config.yaml
num_attention_heads: 4
intermediate_size: 320
hidden_act: "swiglu"
norm_eps: 1e-06
rope_theta: 10000.0
tie_word_embeddings: false
learning_rate: 0.0061
beta1: 0.95
beta2: 0.99
warmup_steps: 200
schedule: "wsd"
decay_shape: "linear"
final_lr_fraction: 0.05
batch_tokens: 32768
train_tokens: 179600000
Each number is 50 + 12 x the weight over the matrix's rms, rounded and kept within 0 to 99. Layers, rows and columns count from 0.

# layer 6 MLP up, 320x128, rms 0.221, rows 315-319, columns 0-127
62 52 46 58 42 48 59 50 44 67 57 68 58 77 46 40 45 50 37 25 49 47 62 48 55 53 42 39 45 52 50 26 48 31 44 61 47 62 62 56 45 51 69 60 56 60 49 40 54 44 47 55 51 55 65 51 35 58 50 60 52 39 55 44 66 43 64 76 57 48 43 67 49 53 49 57 45 60 50 51 63 62 46 48 61 46 68 51 50 44 43 37 47 32 36 43 50 47 70 66 42 57 42 48 62 62 49 47 50 53 66 37 63 33 43 62 30 47 71 43 73 57 30 35 52 55 57 41
53 52 48 61 46 33 59 40 60 48 71 39 46 54 42 59 65 60 44 58 35 51 59 65 42 53 64 43 63 52 51 65 37 51 54 52 54 57 36 66 49 48 55 47 62 47 35 63 43 49 52 36 55 50 42 53 72 62 43 54 45 19 58 58 37 40 31 57 52 43 50 53 77 59 43 42 04 67 39 41 47 51 61 48 58 48 42 66 41 31 81 46 51 92 52 68 41 59 40 54 54 58 41 59 59 38 44 34 30 40 59 65 59 44 63 62 52 55 44 56 58 41 58 49 56 31 54 62
47 43 60 50 58 45 52 54 44 68 41 43 63 49 55 37 30 51 50 50 44 62 48 55 60 40 48 53 54 43 66 51 45 24 47 63 35 63 49 46 64 22 57 53 40 77 50 51 67 52 60 48 56 43 46 57 30 60 47 61 66 47 60 52 57 41 52 59 58 51 55 58 41 54 48 53 53 43 51 39 43 55 44 50 65 52 54 65 56 48 23 20 49 42 35 65 43 50 62 41 46 65 57 51 39 58 46 48 51 53 24 65 50 61 57 24 60 60 33 56 54 69 56 38 33 56 35 67
37 69 91 25 19 54 79 52 10 56 67 37 69 53 24 48 71 63 43 72 62 57 40 38 52 59 34 52 56 47 22 60 36 47 43 62 55 21 70 53 58 68 64 27 50 65 36 22 37 36 46 48 41 49 44 32 47 39 60 49 60 51 33 36 72 58 57 66 45 41 31 64 48 48 62 38 52 33 63 24 73 57 43 32 22 27 33 73 60 58 45 68 34 70 38 31 46 70 45 39 57 39 56 43 55 72 42 71 62 58 54 31 42 39 41 64 61 37 49 62 44 60 35 54 48 55 67 46
37 53 40 43 61 80 58 47 49 67 60 35 51 33 54 42 51 48 34 61 58 42 56 65 65 47 57 37 56 49 60 31 41 53 52 49 58 36 67 37 57 34 43 58 20 55 55 35 65 21 48 30 52 52 50 71 31 49 67 45 60 44 31 25 83 47 56 59 37 44 58 61 38 56 46 37 71 53 40 67 59 63 54 55 47 22 35 44 58 48 57 45 56 53 63 56 45 49 44 29 38 67 42 74 65 65 35 52 39 77 44 66 51 46 43 47 49 32 36 65 49 45 31 84 38 49 70 61
# layer 6 MLP down (transposed), 320x128, rms 0.197, rows 315-319, columns 0-127
49 58 57 34 54 25 52 38 41 58 53 63 47 54 51 42 48 41 50 40 70 37 68 46 67 60 45 40 40 40 53 71 61 44 35 45 53 31 38 36 31 39 39 58 50 63 41 48 55 62 42 53 52 34 64 62 62 35 59 51 62 44 46 71 55 40 56 52 44 50 64 53 57 63 78 54 48 69 51 58 53 60 60 47 59 32 34 51 62 53 41 38 37 51 69 49 49 65 52 77 43 53 25 59 37 50 45 60 52 47 69 53 51 55 46 23 71 50 47 30 60 65 51 41 61 35 33 63
43 46 79 41 44 51 47 30 49 49 49 42 61 51 65 40 36 39 53 43 59 39 26 50 58 39 60 58 52 27 29 52 49 65 51 41 57 50 73 30 54 62 69 42 60 68 47 71 38 51 36 40 51 44 27 51 48 54 20 55 73 55 29 37 46 50 46 48 45 49 51 28 49 39 39 33 35 43 18 57 55 43 51 50 46 62 69 59 62 52 53 52 44 64 44 48 34 62 58 49 27 38 47 47 57 49 45 60 46 45 51 49 66 45 54 59 52 57 51 17 49 57 45 36 36 56 65 61
51 45 55 40 54 68 41 48 53 59 60 39 47 51 49 55 39 52 38 47 49 51 65 52 47 61 63 47 50 41 54 43 50 52 51 63 48 61 29 65 21 42 39 36 67 66 41 50 32 46 46 38 40 52 30 59 55 60 37 37 51 34 39 41 41 27 48 47 51 46 51 66 25 60 69 46 64 50 43 59 28 39 38 56 28 53 62 50 45 53 45 43 43 63 44 53 66 55 70 55 37 41 65 56 43 53 78 46 60 69 67 51 35 52 75 49 62 46 24 32 40 59 53 47 56 43 59 66
48 41 46 71 49 39 62 33 31 37 67 54 66 41 48 56 44 36 42 49 46 48 58 52 56 40 42 72 35 47 18 49 32 39 51 59 41 54 57 64 30 64 49 48 63 51 37 69 51 56 71 38 49 39 41 37 44 33 57 70 61 52 49 40 84 48 46 32 38 47 64 54 38 39 17 51 47 42 65 61 48 34 48 76 63 41 49 62 69 47 27 46 49 46 59 42 37 72 50 37 40 67 35 44 40 65 55 61 41 57 45 39 66 54 67 41 64 50 69 63 40 47 48 63 57 48 59 37
46 46 65 38 25 37 43 60 48 58 63 72 59 42 56 31 51 69 39 42 38 62 64 42 46 48 38 25 49 54 67 36 57 64 49 45 36 61 49 50 59 48 43 57 54 54 41 50 24 45 56 54 33 47 56 28 60 50 44 41 24 51 47 44 57 46 45 47 75 47 47 63 44 45 33 66 36 24 56 39 66 47 72 46 52 62 49 54 47 57 51 50 44 56 68 40 42 27 50 58 41 50 67 40 49 32 32 60 42 34 39 73 57 65 59 18 63 70 53 46 56 31 41 30 36 46 68 57
# layer 6 MLP gate, 320x128, rms 0.225, rows 316-319, columns 0-127
74 54 58 52 53 45 41 63 63 53 49 45 56 63 59 60 71 35 29 36 32 68 79 47 39 49 77 39 52 69 44 62 42 28 44 52 66 57 37 64 47 62 69 31 39 59 52 62 36 56 54 59 41 55 55 55 44 61 61 37 42 45 55 41 30 26 45 55 55 45 52 50 60 55 52 41 38 78 66 46 46 73 63 58 43 38 43 55 53 58 61 43 49 63 67 49 59 50 48 36 52 52 47 56 34 57 55 41 63 34 64 73 36 58 57 38 69 26 30 53 38 43 33 48 48 63 65 48
28 49 45 49 77 38 55 64 51 67 80 37 40 65 44 40 39 56 40 46 49 55 34 60 51 43 51 32 71 39 51 29 43 50 57 55 46 60 40 44 44 48 37 50 55 64 49 59 60 32 65 51 49 37 49 47 41 69 58 45 58 36 61 42 46 52 40 45 47 45 50 52 49 62 66 44 75 46 40 52 36 51 61 48 58 55 52 51 55 35 39 49 55 60 49 45 56 31 62 39 64 55 58 54 55 56 61 65 57 47 48 56 60 44 37 32 53 47 32 40 50 73 48 42 54 64 53 69
50 63 61 42 30 47 41 60 24 43 77 41 51 45 40 55 50 61 61 60 60 68 48 74 64 55 47 57 58 59 17 58 21 45 51 48 37 36 64 59 88 57 38 35 54 56 20 35 58 29 54 50 53 61 42 53 43 50 42 49 57 47 48 32 43 47 61 63 35 35 57 43 60 52 32 55 52 44 55 21 76 60 51 43 30 28 48 67 46 52 38 55 50 67 41 17 47 51 49 49 34 24 40 39 61 60 30 66 53 47 56 33 41 60 27 43 80 32 65 35 48 84 41 56 30 72 45 45
57 31 54 32 62 41 40 43 57 35 52 51 53 57 46 60 43 51 65 48 54 75 49 48 33 57 40 62 48 62 46 74 56 35 55 51 56 67 47 56 51 51 51 64 76 67 42 72 34 59 70 53 56 40 26 36 49 55 47 66 33 71 37 52 36 44 33 54 45 33 45 25 56 31 65 44 40 57 53 53 37 33 56 37 54 65 67 42 32 43 44 45 35 35 75 46 40 33 62 57 37 39 66 58 42 69 46 67 34 47 21 38 48 55 35 31 52 52 55 51 53 48 37 38 71 46 48 52